Each number is 500 + 50 x the weight over the matrix's rms, rounded and kept within 0 to 999. Layers, rows and columns count from 0. Numbers have three digits each.

# down: layer 7 MLP down (transposed), 1536x384, rms 0.107, rows 765-817, columns 256-383
# up: layer 7 MLP up, 1536x384, rms 0.145, rows 766-817, columns 256-383
down765:450481505496474483480508525583443524537513507547521535431554504525501491510555508470554467556527591476481488507531544494520451568458568537496534552503497499470485495506529492407525485484490563505435516553441505536487565475553519500493562557588503516466541447489451531381497425443529435500457491449478427600548521486530538538439533398487533479426532547427466519491602514500446560541481
up766:584529475503414448491490467519504496572501528506465560497602519467473529511576429500513484566515456475535399481477481476500531467441465504489564584521488472433564467547547514585336462557425485506466579431503569566511545468504504440524540538542558405486524477394511532490572519504582477448524413578482516441503438447455349501511550521454519400392442547537452500455537432555526413437464
down766:562533464503508414461433458501470539534419428474557570536577539489518492495490442558451517503516532545459415514507536505554557501450507524553519478480457420455544415506431549506435532529540437494472496521398541523503494552531534544549543557444586508563491523540501507459534479439546468501543568461463529557520493484510492537461488454504496387541607450493443492459437489507512582558482
up767:504452500478477589536411464487436550463554579562468498558533475436498488497452492457514517452551580464452527580517539382619568486426615545503484399428470482433549522525532416514497485532479547476437512464519466505570541448473441446426575410504621520550406518525496504581488447527567457458433458521516439475464563493493479446524449535462459481503513451493496461491534471561504481484532
down767:436551504490564486463466491477573443556460467601515452464523488587496443603463499535401526416421508481448547663548521495493502542521506458494564547592411524412441568465535455490519568454469453518532539496510527431413515473462499521468498489482482498519559528478502491466432540470480361560514579444507579464416533485558395572491355512631427490505546569567572518442521462504431414445455
up768:495430524515557500542512507489462476585553418481472538468474533530438445442480415472429516500502458473494585427493525542519472515475456542524461464487467485508444420443463453537586548538440492496461481499549455416459406567538381468529479471469523471546502374502523495524507485550513565592530491547509477452517560379530431481439507551495526568408517485513540518617490516458535465511492
down768:525503525527545513526483468540441529570440460526534564603434532487514428483457550570500533454537434502456374518502494541470460501496467423539499490495511573507627524451514440552599546507525474520470547436499389519510467543433472429453385630464428470485461510521435397488491527572460528435535562365554598532476463534461470495517597451570521416397525546465448468584484548508465482546563
up769:525617322504571517496379435529487448482502525470561496429549496502460474487539493489499392477444455444408473385581457566418463491455536543459492429496460486450447578491520564585413516522541519439464564477512459565483471468542493526546532570465509557530404513499504497564538493504409448476543483496603468507480556521523372518521508531411460518494418410526524480565535429570623520488538
down769:536461492511503484544364495463514403400624487513491382561518485403494471508569446457606535488543462475535636586444468553520530519548555601652456517443463509514431438442429578548376473481449498543469541512480533466523430484531428478546550505457442557481444437589588534578463406508443536482569473591470508466549563510468416591537479499530311563406519445518553449443547455503533379461477
up770:412515463493531507513475494553464504414497531463530473495545534459558465475540553504518431468566488497454552487507488434451440545447439608592567499511393505449495566552584493539534483451658466484534497517466482482569450473446511504537505520532485537483523560521534529456458488551481491584520446448506495517466426485485555547505466522541458403541561458433464487406525543511466483540547
down770:576506557534464467452531510523537546530542443395437470540537417494391514465493537552445504482483527483480461540546537559483506465506519462495566503583459453534541553456460515500524555523477561564489576510648481490567518512538526465494516562391469417476459528473445558454498496497571417505517484511490498456505545475378505454494559486487533482434420547533550588479531486503514445488535
up771:474348413490551580329516499520506608434479561477487491485477514587520442526463464438497558494456590392514466559502425437474434480473491531514597491564529430374448452477555528569477504521455600506495458597477473437486427468487452468465501460460514588596520447443555498554470471524477526535451505524430560505484500509479485634494552474470452533473461490503374513430431567433505412422556
down771:640475497398579536446580577417444449458581412495524484521471562528507619459476527471508448497474547439558488573553515560493518532544607534458490528504568536515549533542514503424551464533579560467491493507677500528575489576468465403488474492443520389449501496569539503528549361513437522471544481527489618493425518505579508516513587461494467454422520327618552512513480450474488518508471
up772:508497437520488466453531556498435468536560590504433535494530542464497454487489592528451479470456548531459555482418476486547522551487483474518417556503532489492523427499549571578427463514537545354445476485551499464414500474482545551517546442600454498510472437517478485417483603490537429525382513546507413458512402568474499565519450559546406447450407556531468479392527491463416545444446
down772:494503517476512520487509463500399552508512512504480511513580492534457523480515472451520455494529467470462492563565498503514535537553489438491509446514387501524510492431489550495454484493453528497490501590600523567496472501514442537491517509492498438504471509491406556499479478483492531523524541487509563511552582486413479453514529535497438551486485453479491516506506478530528513585535
up773:518462514458500540524445458544485559563477517417521504468485508437552429470472503563505438534496498544488527569464628530504441536531463521545566527421392578500603494535537499511481534508455562521511450546523499471552434571394452463504532512529489450477537506464518487487594385497544544487637540604537466444521532507550541526394567503401542452554479491438537562434495434462503517486494
down773:483512502403477537528544521454580501438497463563547524454534489496492549520531572495452536617516477565510480565454495513567498571489552549453408501508528519550428477522454587502502506480427482496546454524522535515501535538449471547486496544409445523519521498473436486461462559467440527554544611471466538533345492463499484483553542486459503486597466612507495486478449491545487557648558
up774:535616506445505504459502435442515476500502487476537417462465478471502475451440538471485470575423493468474436542434459523501548503447598526528448473492532541519447485473478505528448440516548573523487443530534498500478435495569530493493499451571483414497578424509471459404415575531460465479512514497505517497459551526523441545430432536489446548413452517516582451501464447560447544492522
down774:530491573522520457545546531578468529536535436433522508484493408520501530531489549485415507470476555494489616502514589484491504506556459564556566490449530545475547474595521512467534617516476503476537512448457530532501525444468497541441455528484539535489483521467467511570503514518547472447486551436502488477543503490545548455574558551433484498478471489584520449499524431554518501473579
up775:390473488553531549498409461594448520378520402494407555443491441471483507521449469524471530416442536445548504445539576459519510536486492590520527431571499546457481570434451553458500460569484395473515514556549497376504501526535584515461608438431492441530461611574471553472540492500513447528495510479553549492455506569561474563447561529566507529476494447596600538492545501447493493495444
down775:567523499461466524540543510617527492455416457491515518450556537507488554504535444505475475460501511573526517586537550565480459536491452482442498481467482490499566444438536537558449481475396510556414415486606478513413505488628516537475487538464472464550523488530439386494602503484515541453489421578468486465559516462545527480492557526530474521447417401510607580506472484367475560534489
up776:551468647573498473493518464566448503509436564479530554482505564505467474520565499504489538463527552422472570512483500489548480406386509412537574611611426562531604450540513472482443396486460463506526428536531451414629379566486507417509482472504540542448520464532433554429490432481482480555442506602494579481632562617500437502592473521534462432533481446453550555442518577533597556423532
down776:574518534465506482476554480524405567479501472618600567525519512505525539486593537493461541633482521496525499544445456496511477557501563468496512529412528518603528496477509422505428523482539492418358520474505423434515532507547551460478375409476465551390453621450520452486629573535503631465501509487493552527583534493472485560459538408545480425486438314427521457515450475522448480451489
up777:491521447471543479509534499548416520498550535538509598512446463511542501489523507390541545414446488417502568523515496408520514459413528533541541540491472461528486414524471481508460480552537538513506478491537564382459576515552582520574523554494503607447422524558500557556524496535448491471509495515524456480527417504498445481509530491428432474564525545503500540452523548495462477450500
down777:518424462470439407442441436548495482464475414478588497426503538566538504415519461386431524469514450535470476537511477478468429537589504559537586455576498501509543517484593420451406484487494475483480450434575519447464535389465545577520461525538447415414638494541435480613530484520574540502552440542511517545539570409600508476482589439515515572431551434445600483492559423539427556443470
up778:460413466483567496564487505514573505563526646532471563462498490523551501549443579413534450501453489379526497465463588561538442514526412461501413602510498497494613442440498595404515500488545458537532518482389531494510433551387605453551533465536507551415375435456449531553478462503471393505564552570543506605603549591454526473427492543538448406468544525494474531477521560469610481556497
down778:466447517513389441476561480433573577506508540499558481601461457485542474517516384519583388447482498504544458474597657500414513511447391526482420489560529484519604379399432634464543660553408441401403545376584521492472486473396449455480512490420561506476455438468433616472432570522519493477451495542522525523418518497497524555571438598479526523449496448417522469580465505554429577497522
up779:511447490511528482458468500555436490544535523539552468524478487487437441515454444533512539494596493484534510544441566526416460480470536446526500536398479445491520640502468476496546522438542573507454548517501454468412527450567483487500527526424538569532508489510527466487547419553497557557529509480483512555482597553531497437507546479476533589442547464435456512448507418527515497520481
down779:440567579508489468517457539481536519472557417478430505499506498558527504514543513459490545505484532496526518454471485473465528539543419464466494534542557535530547512467535532516513528514542499488491530578460506506477375483554469398441553479561527496467507508467483518445484515559543445427440527605502518479384482492537457481540507491466502490476456485535475415558539575569460484501472
up780:526450500450522564483528472596470468509574425549455512571483382542557532325448617507390557462547536553547497371503435466536532510534509499533472471436459443524595497521479530517514433436487569507507530401438530526569478560567395537568511425492485587513549500428544534504517494567466443563549504472513491417504478502478492523523586534523497598556611495542494542493485362530363442544479
down780:494474544523471504530530465498417534466506526517497461546574556477482572533458502555583482516535421495540409575585578462499459537526480434479540475542562486503591545528481452422481569512473523421548492391565498461509496459545545582465451518539499403592532490440572609450483540419522547467427550426584608515517510499520442491581435465473425507541495484515487424560592518543429530507489
up781:517505541597477452463502547628372546530495518510500566522486527466498550465421471446508467469533526422542552493485549522493510485485446516514457462442404559465482576488452589535558482526528542462421557469622478445470525500481524491558453475531468576374424480484523622491353537464503507458490548540473505476534464570537466504464364494425506529448495404541628526468402572537520474507468
down781:530509469504554605491477549529471448459398521498492470490485543555484393481488505548485379546498504558402450479537494434479470425557452436538385513550578539486420457496506437431490464578440582490452580509480474560519518611510513445500530471485514499575535510481481544534464546499478509558557495475491491523434468536516468524531453539483539543459509565444551486442531498441497500543470
up782:473426472484526534397551510536510462501415602527545488583501445435494530529465520513514450490534543515439532466442630407500491407518493511586469491530485552519489469513550453489468419478520521476505593424534555446440515444452478442411461579490481546561537571514500491469484485508496457461379488527468479591563469449500380462484413470525435464484508571525503477450532484532531498486595
down782:499524530557507439513486598558506533416518515448465475513416477506510430539493480520411532484562542533566507469530524509488476456468516519497459477410452481453484577533474430483457448600474435615584469434534495467448486449545545563522462598545489563472533484527454489467435500439526496518484462437521496527454554500462420466503489499520551500556598435502483365475416553508544468512465
up783:531589577598463492606441543480530556569528441501509530494452506528531588494539559536553451538469455461493450556389584385403588639432426415369499554561474557467492359499446438519458508505521548436530542467489499484584564498467433488477498536472458512498553505516431569544521518585597449473473479488489502531470512490566538517520460504346599458468456481406625481465487509559595407495548
down783:530522451386433426513524500458411525563468456553463506510493474542459512533532543386595394470376460547476467627492468506527464497441519517442479401487494457533540542430493483497386511492553554452514470461583528484485418536538447470544504503495434522507465453406394481512471479472529616496513465444523570521385492458459483485525490427522394595468471496427477584485459490405443511423536
up784:503515442524426537483535567521498461495537515569334471513512479582506541554468450499537477519616539453498523440449499540558557547535479493524481477562594536517557402588567448456418449419466453498476476500537493431534503483487465495479470463575537447523447590515546451503498406501496449487494528504496437462475496563431472483501466551577473492430447577553575526554456469503511453544524
down784:514472484461475521571514396553533460491469594480519467585547459536563454504535534596545533439592509432461440439512575482536473480508590468455518458514536522546412476494520516455574481480481435477440548520573486509529552545558462555497458412522502472545571535338471492562516590483534528482445482502473474408490589571550547514447554533500482456548533455465431526472507521537537432438493
up785:449589547531475452455488515456485498453521595482476519465537502493474562558517428551486469538485480476497537509559439466396545395390494505571644451455481524536425545573514483520475511451493551570568475660546526522440571478458545458466466519470532499502521479465495606478569485471555480436568429478530393445505474424540470611488413438557407475475531491481463460604477588523486617498443
down785:469484509454491522506416524492404451478443583488528523503508398512465457550629490471514530498455473478606460508535486474443436521449510372418476453540529467526479542456493525474445536504629479542561443474434437472483513414383536443361454494515462475539474445544476507479631566440622498488517519491461490473575515415585494552444562542548500528517460556459486531528381449524466506447482
up786:552571464491460511484382501491469573548436522565574467461428456505585508450525534530509571503500504559618496415470516554431468551499460550509473455501674520478526481468493565559422509453486552503572462496597514509523340492530449457624439445497503539522473455441467481496555455422453551527531498568458521479513512487445502444449485551498487532513537461477512507437568543482481493472567
down786:447490471611542454565501537488546450458483481460487509462533464490388435435421443453496432561482578587567456520510451525524525508464456532467454427443384461480513510471475541477524440497560510469425447546574437475477474487385423556408569537543492541499548523541532444505537502475454497550566609528518507458541569471419476423505523507413513528538453488491485463486499543513435499371465
up787:501488538440477492458495592514465527486457516644475523469525475577461523393535557552485453474475516488465493574445515434451404489495414430515499527468482491399543483578525507413468461531551574479560548428437481558541543432439478437475492434520536517419560461477405460479545499532477543515426563534537552468481494511461500516509538584491512524540480502513462517522520491539442514546512
down787:487393470560494597625480458499520518457554467505540444549443458563515475453388498493534545486614515455508478511450452477457518406463454524473460521506454569393501548512451529552498444451404472552493543611501566513495433414420531536451535491527552533556511514391477525449444490508565528539605472503395563475529436575534486474549520507583466574482474515466486499454465464479442577546472
up788:493592549477608530512440438507579582528428555496438559584482539523493553535449484567520394504470614588623515552411490414521480486465510440480464438532420523463574485561426515544434440509562473631449482563538407531413569457536446521464569482467577558468474415460506505534562524438487531479574456404496474572589502414481556446536465511526497504456406485403536470534496506517443498446565
down788:437440433550610522465497493554580567463569490490584471506544485510528472548467507559494553526567497509440555489512400516451397475483484535469487587517446469577481507523476516477437402503465605502466566433481511483556565476490425485529425493474542512479460567681497528504461529543456523486382459547547516455464497542480534521465478495443438497584562526541512506441514509487554512457448
up789:534533484448528423569502453509525471472444503502486463547590574558556580572539485424515389490522533494514428549475402546409393639469519537518446460477514460464557447476390467649504556511491568492489484412381534428529549502537529525537579471473506534554626485548442527546446550512402505398444530463479391485402441480542456472447507531490551563611607429565610531391561477466489509529503
down789:594386391503444438453531564524495501530452445485505380492448518524532463584566429527509451531506589445433512476541563522476524403484460581531564579512477469491527519480545471467568523478498599493399520466433517488507487499481496505525500456439518528527552481488495457535496472478500508448551586570458554521527476471438485493540472520397526440552510457430470485523439480473512494511433
up790:485546542464506493542539490449548450558510542478512452481511494522462579385469398579479468498579509488533530565595531564477471442590493432539468468524525473498492477412506376447583451523514493495511543535497440561543415404406538442598486511537507491488481552454493413555572509516480537454485447607413539441515473562401491554517505465619527427536446483494499540413402547439442498487478
down790:476591407481423481532493418532509459491570563598578487569549436539499533459564514553484469469523586527502599560539443498546547468489471494541492511433601410453542409514491459453590549493441512522376392562419418509539445455503386439566512460505592479532455612508530563477506476557438504530541527509528524420463500478605495577503522510563601559536477536552517555509446438479535463516443
up791:475431573504480501516494490439394528467452389536501494456519399522541559411503497505508541504470518557413395504489549488479536441473443436507426507477460525508503580489586534450496512515485578510454434616572557443483473453514544547547507483553509404440494545468535379577457520588578454459517437528451554524582461549502519520484625513608499413673505554502464519501496528459510415550543
down791:429483424422546579593444446583539484496521554554565525511513460436477469474480602467563480550515464537541502462522459543486416485517462480508502525565428519500506469513483518500545507510512454503549390578438477455472442560482472459472441574529489504513533619566558504541534457575547420465433499546531530528503424470454493481496464517520442363483483388536483510464535524450511501445502
up792:463497564625453499573499439500514465466509425404531393591502554479456496511404439535496517487603500406539451496554519413417475472509463558463557581488513517447473506501509590494504562530526543564529509566479500488491366517451559510534469518431568415470467552535538426452440403517465370479507425566502523449480554388517455450505529491541467453399528494543514512482460613464548481362407
down792:505436499476427511464536469497557500497425473513565477473494433576533465439620607546550480494502525498492512507582489519533511419556563458479440589422498486459507500445552551396515416539497463619492442463489467514447551573523469563519486531516517487601533441600487539514443549543493474691548543517539491456432494557552613532542543425538516610364467438506496474614492433547493562490402
up793:478525487518468434565624511554452533649526516487524447565590434495507545431646520414489486473596553539480446496592521554506496506484518472555504406469565572474569498573461439502546570539515483496512522478446441504441437428515519529529475566444651534532500534441525473485622382512490463470480484485518523446511521441546498458457530558452571557519429478487527504461482441587422507500509
down793:483460490419454517517532462560509507555507414557511598541450416504604455524391450533535466509521492486492538482545507441437477499457494448451535526422475500545582510450458438442431545463593458622564427517502578486557485575467427509482543509651479522530457451551592507416483469506546621490473502393546558510481495457424515528529471473444477610537559467478452523526513543425509545621536
up794:523517524473525440532521518472574463574514451486478470550445508462491478504529528472476464455501495424508497445585523640468478539625412584455515395403478514508442492477510512593489513540415467446528521476509511484493526519523473583510554551391495522469490465443479398433408515514564497563542555458552447432426427501413573493431504493467419501535570506496482486433521543499542446476423
down794:512499549457477566436552544467504473420503512470492508484518551496492499514542565541522550500535508553486436547504520558455491530428525474421497487458585473543471528556498523453555553501558412468530473572529543614534591418552573476518516471535523540495499438472420514461436511571521591463436424464534506419460495474489458553475610452413523462511476437455515423530508479531564554505442
up795:505420446597485490423521504466406514479505485550429463405406544582556492536531487521497523524510419483482475533520518540421491460515503494571494449507562541449541556567516518498570534512506465523506534539443582548489543546489497545439473516582544423518495522478485456480547569563495415478456534544448457534496539500447523547505527389517541483489526547531589457560444495402565468499523
down795:458526435471627532482572482447517449492411543433521453530588537549582492504498484378499471494484566625570499519556511490565444508476551492459516485530461538539482499477459477458472502526514459459479571459558436470590467487438458465517476430521469597497507453472501623466534461512532505488464547435502534414563485485534518502501522499464562495509489472515414549537537489500522510446457
up796:433508317480440469409458392447506445451502541473458490481452516573514516505530610430592458590532517427536496485482490503515478455520575525476472494453490401513473523474490421589474485505486467484461484499564542516589502411540546393529539550493453486415556543580521535491474480519554506506418497545590448540543533474509485488464483589443501443484458460459414524505518548587541504492491
down796:481520523485497479570530583478384532451502506421499537506444540533494521493444443416562505518479475587479440486499485489451457530551513475550473471511540458581411542638459442480534465499582539487498560487636419457548387468436334508472434517432527449498463520460520540455541433464507557463529454513448556544573431430529483383416518490491534449580430462467595423529484352483445481539415
up797:502443486536484465541477414488452585496528468486522505504408556559486552502390486472545557535546496508522417466447419419637470468461434447485488584588398427439508461593562460422504474476492556493506559553536441520424413435601395387492471499466511545476580550445497569537490540512571514490492480547483548495522513530402480567555468551476488548437565465489507465462672496437501430539512
down797:472592650481516500589439449476452493508528494480419480374519486520512447529469480556529454496453462491548419503514460569507477440514480585443419486478461517545486477441475540523541482558398505535483463492558477444564473480490440484466422531470382539402471522540480478514454545560527551440521451550508570521522510474482448461452453570579475528600438581543609511376522487484531406525418
up798:657561485511624609570489437507475444420591498514452468540460498556522446586484507513564553465512433450514515474485559499404492487450525496459469421495560491607553522515506486503527409539502555529498400424493498543509452394524503518450530518462614495519508559577497454492595526507639453538648462511465448444520591397521437566507558514448490552488503464518513494584499523491514470459564
down798:467490563500559469526442438549494563554556407505564510530580427488460392513429600525582541539458501506522486444567485529561440557522505538528491484560512519385478529474554502489494546534464425562511555517541626502413536551521552491504493487484499323470523493503525461497496465460450573548463481477482439518481527520453429600532514570521510550573493501492500439509559508535412443473463
up799:507480513526395483618428479518578441467487425456554555524428508367426493524572475426454495571530513492488496519538514444562486494565657461654490492496463480469527585380563457489469529457539470545446459506608389383526537615514504435488531509533487492600501485411533498520560457602444474493463534442436506533483540518483526532488455545509438458445550425491450480356535534485554466484495
down799:407501506510492499435586495479528447507423444423411610563457520478562530643547564432445582563413537443519550506515498522501516437498535450513435472542484530455530462531488475558484499466518478535478439438542478582472495498570565421530480462434450510568535535529591374452424459457481517481438488481559557532463530613556489544458524474457504506466527535520512470392454559473537436453497
up800:518435554461373540468542430396427471480494596536465454504506596434520446421516510559483560533498512540464509453520479638449465532485552498508561500499517440535397478526374561528477506532541454495518569499525522550514606471559477474555471506529544442527502475483447474486502521485577588463554557435506430432521596505505477480511462519483431513501491482496538498555579474504433499480496
down800:507473457517473537567531507537549582564469477477587542469481580569454515553420480466519477497539470493544505406540478493511527531561483538428553468501465453566505537441459516427474539522483491540559522487450513510463468573519532484481452503500433515517472534548390481526428561447546571534514557479453600584531405521478441515552521438459599493510515532434549517500515442565518500548547
up801:556511509550405483517547513501475565509577543497554419527414514505620452429451426507606485500520466523462576418471393509405481394506521462452481478482433452445441471524427530507570492538469536577453505509515497472545424579529537498441421578358442508619448506594573529454464446502470543551539484520504532503515577493429574499526480485501442486467548550469551537325588494519554647574527
down801:476564585515514490421447591561477538493478400528458524521482521459512552447527508628472550409503488441471446557570546561424563514379515512481516552491450568577541431476468554523544511495466433514591454520463540472466532432431490475532539433500535486492558499462503450534522530595446443563476558521508562500470561552574458473535511480395496449465468550536469502521481462464479467475607
up802:498454443526524565439498465656471551385447554371574482462452450461534446509570553506507568456593491428546536487489510445641508569541453382405479588454546509446505552586505514487578369407680461475545482478502507576557471572508552545498557489421428515444455511520611506563459536543523389495451422534454512402409478425380632514435490555438498434465515529620475500545494521474490379493560
down802:530555527532459433466406446573472631447476476496434510472505445490540523483452531447538509599521519569480592445571451506639493491489543458421584462563531510504467613548482478524479582417626456488505482490616480529480572564481492518601450570540480472507588531491553551554505520472420507482508506471492592476555523482568432541546480468418466471502413476485460431420469488619445545572474
up803:489538466569501490528464504493515487414482403518474443582466539496554514459456600453460544409399444380540587522494552462440436453488527453485596486437571449544454452616468636527455503552387385593553541508534485505441485573566502516519573544475475570511387489525549521473453540587570497502495460433475465487567493597527462480570417570508491648522493494445405402428590455510426490548594
down803:479430526435485437485532459518475515463536480545486522532480564479478466602488464521514433518460547579526460485562465538424479533430519491553494462451458553443568454484498653494475446508533491528516479502534492444485443512472495504556482453488389519571592493499513504406458434520528534358461507514475477515484600386492442496403551470548513525536521578465483489450503531533497463627442
up804:564594487462463581382568503583517536338518552515558508507491541532486536519562532454525636519580472447450529489562453506513501505499521347633514502418524467549459466479412515464477490470426511520573529502525482511443474549509477415535503448526578526472533561523587502542473427542540491482480512433483585416553426519503503423471576408543496479494422481510472539495524521457378570558488
down804:518428469544569419489498518553520413516489530520524493501524595488526399456522524419579473523438455507501508412437505524550548565526506549528455603535316444489496408517611475496451547530514445444397535442540522536491500428453490463454506511520577509551491469492397421458491520483440571524619553524520487516492603502457596491546570471488450420440557455474461513517448452528587467488481
up805:445456455478522532497423490469463483469476493540479550467435507534485544486448577503487510501470491430520543585460468449528561512514436499508542534511529519516527410525475415531462487511555453536508449504411499433509564459571471474580563505537447493539550520501456460438475543457539572464495503528444537535479504528511537445541429463440509413480476496462543448437537441509491502485504
down805:405393493432566523566470498541462456551491490363524554374512557495403434537520445463574472403451454467535469506505484476477523439464524444537541542486487497585562542603445508503534503495457521490493450535504540390476473503496515529584570561567516486469522565504514466410486529479521488488523521470526532462597515568475491565505481493513470503488509489613538483520537434446561618503471
up806:538415556545566528504470560474476537457553493436457491457537517471485458566527434606503442483472484388500549519500484467505472568550495501444475512522452555513565509403503529496559521477486496564472494477480471451410520473510548447443461515533488467503497522438531465436472463485531432452581477545432461599533604541520522517461400494461610415540525472484449511473496470489462452485492
down806:478444426509574544586470439574420447577505520390505487424494581510570494550478506507460591507507473580483489576551523444609541398500470474546443490439435479569375490496501549456527454550478468548440503522529521461524499577529482445527520524545550474460550451517534420492483491573567524510489474454556496481517460554424524518566555465572424591511539506503468495545578393527572538511467
up807:543501487395440456461511623506582506578502484570494497530526458453502503444485560559480537545424522481554447470462519434439506450491457565533505480410427527467538511480535494534519541493468486403534514547558492468535527447540499535614536509590551476462509475403390564504460489448434494442536452436439455520530550503472568499529492508552502506516388445472553452482547562556544449491499
down807:513503590523484436498575515575488409439489537436512493524458550417452453483508542502454492572533449572546480515460477524527499452525508466529500476558504472499475535451505519505515493516506442504481477556646557487483589576475596502505460478476451512481509476469519480481485464511495585522565554529398537449487454520491484522502506544520442479505557480473551503474511434558477549554546
up808:503456506457452445509406587437435567573602471504528480493520418517526423443489504497468539445549496531514517473514504549548465423439431504384536557500473518480553511394458515528507517477414525547374541491500474527483486434452568506505517457571556499459474545379501535537482572500461557483518527532541503488378497559439494505447405477560512511517511514467536545481507554560553553413540
down808:503518505488616565488547463479509484424449506485539506477601487486497491519510449480518590495521469411458479458548512476462609457567484507533459410460516522576482458461526507515511442502448461531482502504567538466522590558468506449547499465539425480521495475550537459539546546472513425464478506524451542517466478443529505607451551527425528445499523444504462485475425446611493471589510
up809:509492460607556541507443496466511569626512423540581387509605508439551514544507516518491471521551498461509538544399522485477553527575487471593556504563397523489530459541448494548488530532556518401507507580467538396429422552515433533478493462469485453534481409494517487521469423520564539483492538570442553580500491507550483532554517515487484519512509395494451534519444588500527514479539
down809:491524529504435474452464486504499546495515541616451523461438486459573470502391547498427467497455533483516500497542457578487503495436516602432493468475605547478539496470512455514477485486497473522503425437462576514513519390469464601479500524479476482539429555658527497477530556471430542542465519431594458459554498522533530459528487474529455502521496532579485467436536476572501501599499
up810:479506545478485505403585442391520527515511423447431506422381513533533458500449497447505542441456514460540454505413487520384476572563510542505475549445508522505464465472450513507509509571535540444481539629469488479389554440499487456516612485502507592608517419506452534422490560589583448600539468509521596489505464486517546448566473527461461454474467536454490503456543543521520414519506
down810:444476540488475490502495478458543497541530565603503460460566521513495552473542534488459495403505531493538527652498595357428537420455557487567556538511482489349542520564466613506455493523530432553559559494449425474502433520588533463510493598455376584522450414451459405527459433436505389460554415470469623540493510489488536545393523440536416382535462560578538415482524473449467418580448
up811:448447475553555507478496574624550438522581490559474535493529506480433451630457445496422476502489515486513535450518448509472428621489520512404445488513545457510524477550494450561560551482469491469442537449490472500366515563498516465375520448570530548497498527472431421478468512483492538524534435478444531472560483507549548541557489495456532568490521464464494595438538535490550443496531
down811:490495458492462482504455546486476478559563539421512499452533426463495522525493499527518523601501459396450467506451486453537587470519490494564436540552450502539525461485541582488537497519475476512488470512535571602539413409515532490553593521501450483471434487511520488452463608532559517409536558565503525476496533556488486528493527525502548538569469584518420472500466485451498586507461
up812:513508607382607462530402467604523506454427513478545476493442565475490521533561464487455484461500494433538505414445559497536482476554450413517544529491451553490380438493497598452422492580559431516502508457496470577435570472565565443450488484545464489392525535478545509465535432590430479478479579519490425479459602575563486507515470520520447467403665466401464483504458339460464464507537
down812:484479479451522493554586489479572534471583389528538493454506574530514460409483516549499410535548436589464512433482552594522539417513532541499532453535529559532496465540475471475411527494490457483511557539424524513540492502510585538427509514534525520483540513484435565515531570454456523487496516544489473554438425559472493473508434530502461505549594490453544384500489509543445489476483
up813:447553562515523566405542473514569521530523462480405465568489536568486511564400480477479425436564525464565510452464491487474497464377569529552495575493402583532528494456527528506473511437499552567575505520493541571442419498510521565513514549466547531533539565470465556510495481515482484476551533582496507547500537544457536510434466522451446476511639574446596433524532454539501533484533
down813:553475540508435509479444470490511509545449519527507489502507516407517481475463569407506499433398547549504582539503492536553455490504462534422418509502516425472514448566455468492567568455598515431478509499602585476559475549498517453505457498478516541473566568518568419434527549447457471484481450463521517492439551594478486566382449537363391499595529562511518555504497406533530578540462
up814:559601497542539503592435459531598482571395482523391503641475481543483598472544465484491465476492402535485426520502542504505477546596461503535531590535462553486467461531589517477526379437502516496571566563487576396486461487417522469464634534461499602575496484436522466424511545402568552533502397449458521528555532523476534464490475544544521508546467534506451581520550594591523533435500
down814:530443496530476442537511514547559518535497549556463501491493550509414607536396543497598447446457491552423589451498574412479438466538547543465415541572617487594504486482512439373424488586359624536453522483523497507553504581463544559466491548516556535529483512496433474529446508500472433559562556449485444490542433482518490479497499560602449537530475614537525482522619487470502605481422
up815:586629600567521478535613424500467454485537430552571618470490448436417505541514599468571537389508507534540570525585497469506462556528509481518606494525535518536437440490493536452600512475523508493487527640555475545406496506522426436433511510412570447468473476576536540515580475563399461570509584609538451509536498486546449506507479487540525490546452437605517620504453503561451378543613
down815:559491488599501421573581474504398452547535504565465413581507478473507555463444558506471525386405490491521461552532498542473513635521508485516623569501571505503517555513466530562472497442582594588448495514604482574436529469595385490485578557450532440565481590522520451474532483518547397474436567587496506531447572502482423489506508389581511491464415478549568443506499505526506486477553
up816:485491441517508528415508473521430520543512443629487544437483475534460487561442413499493524477455464491456533570463502480562492575531529578514526442519478556463560539486498516563483502404456536533511508479455435485435540467520499500484446427521497527505523462459558510572526513446459441518529495399396564446459500497593527533465560488504484539371468549596500444555412588425540485551460
down816:535443510544542508525510499504517441508486475378539474488431514565559429502423426512508575532602522430589413527514459448461433511439468477445453572565498532514486599579489557509519581604409583481513451514499572473452466527467441474412487478573508485458420459531370471475489385472493575491406527591484426459558504483406598393532426503495491475551539536408556526502529466601445572456476
up817:546479521453461535501495426466532469451496498462563410474514490506456455548406512473509521479512503468478480475464450508537577510460524414564511528522546487498404566514515489537476541475502474507423559531413478398471584548438486498515551545572541424482577495498505501613561492525552492472540520497498551588606478496546526561374514535575440506510441494554559484472562552499487418426512
down817:479443474501517538446466476427478565482505512437455539512493495500427485534526463492491404467413518514540472559439436542511445567483429572543539430538459434539541570572511499561425464497471593565418485556462484433507471527538494524512566596491538581525494479540474525535427513480462484503503466540411627460528531487552537509493506559505413472506498483453458483492486460532442474525524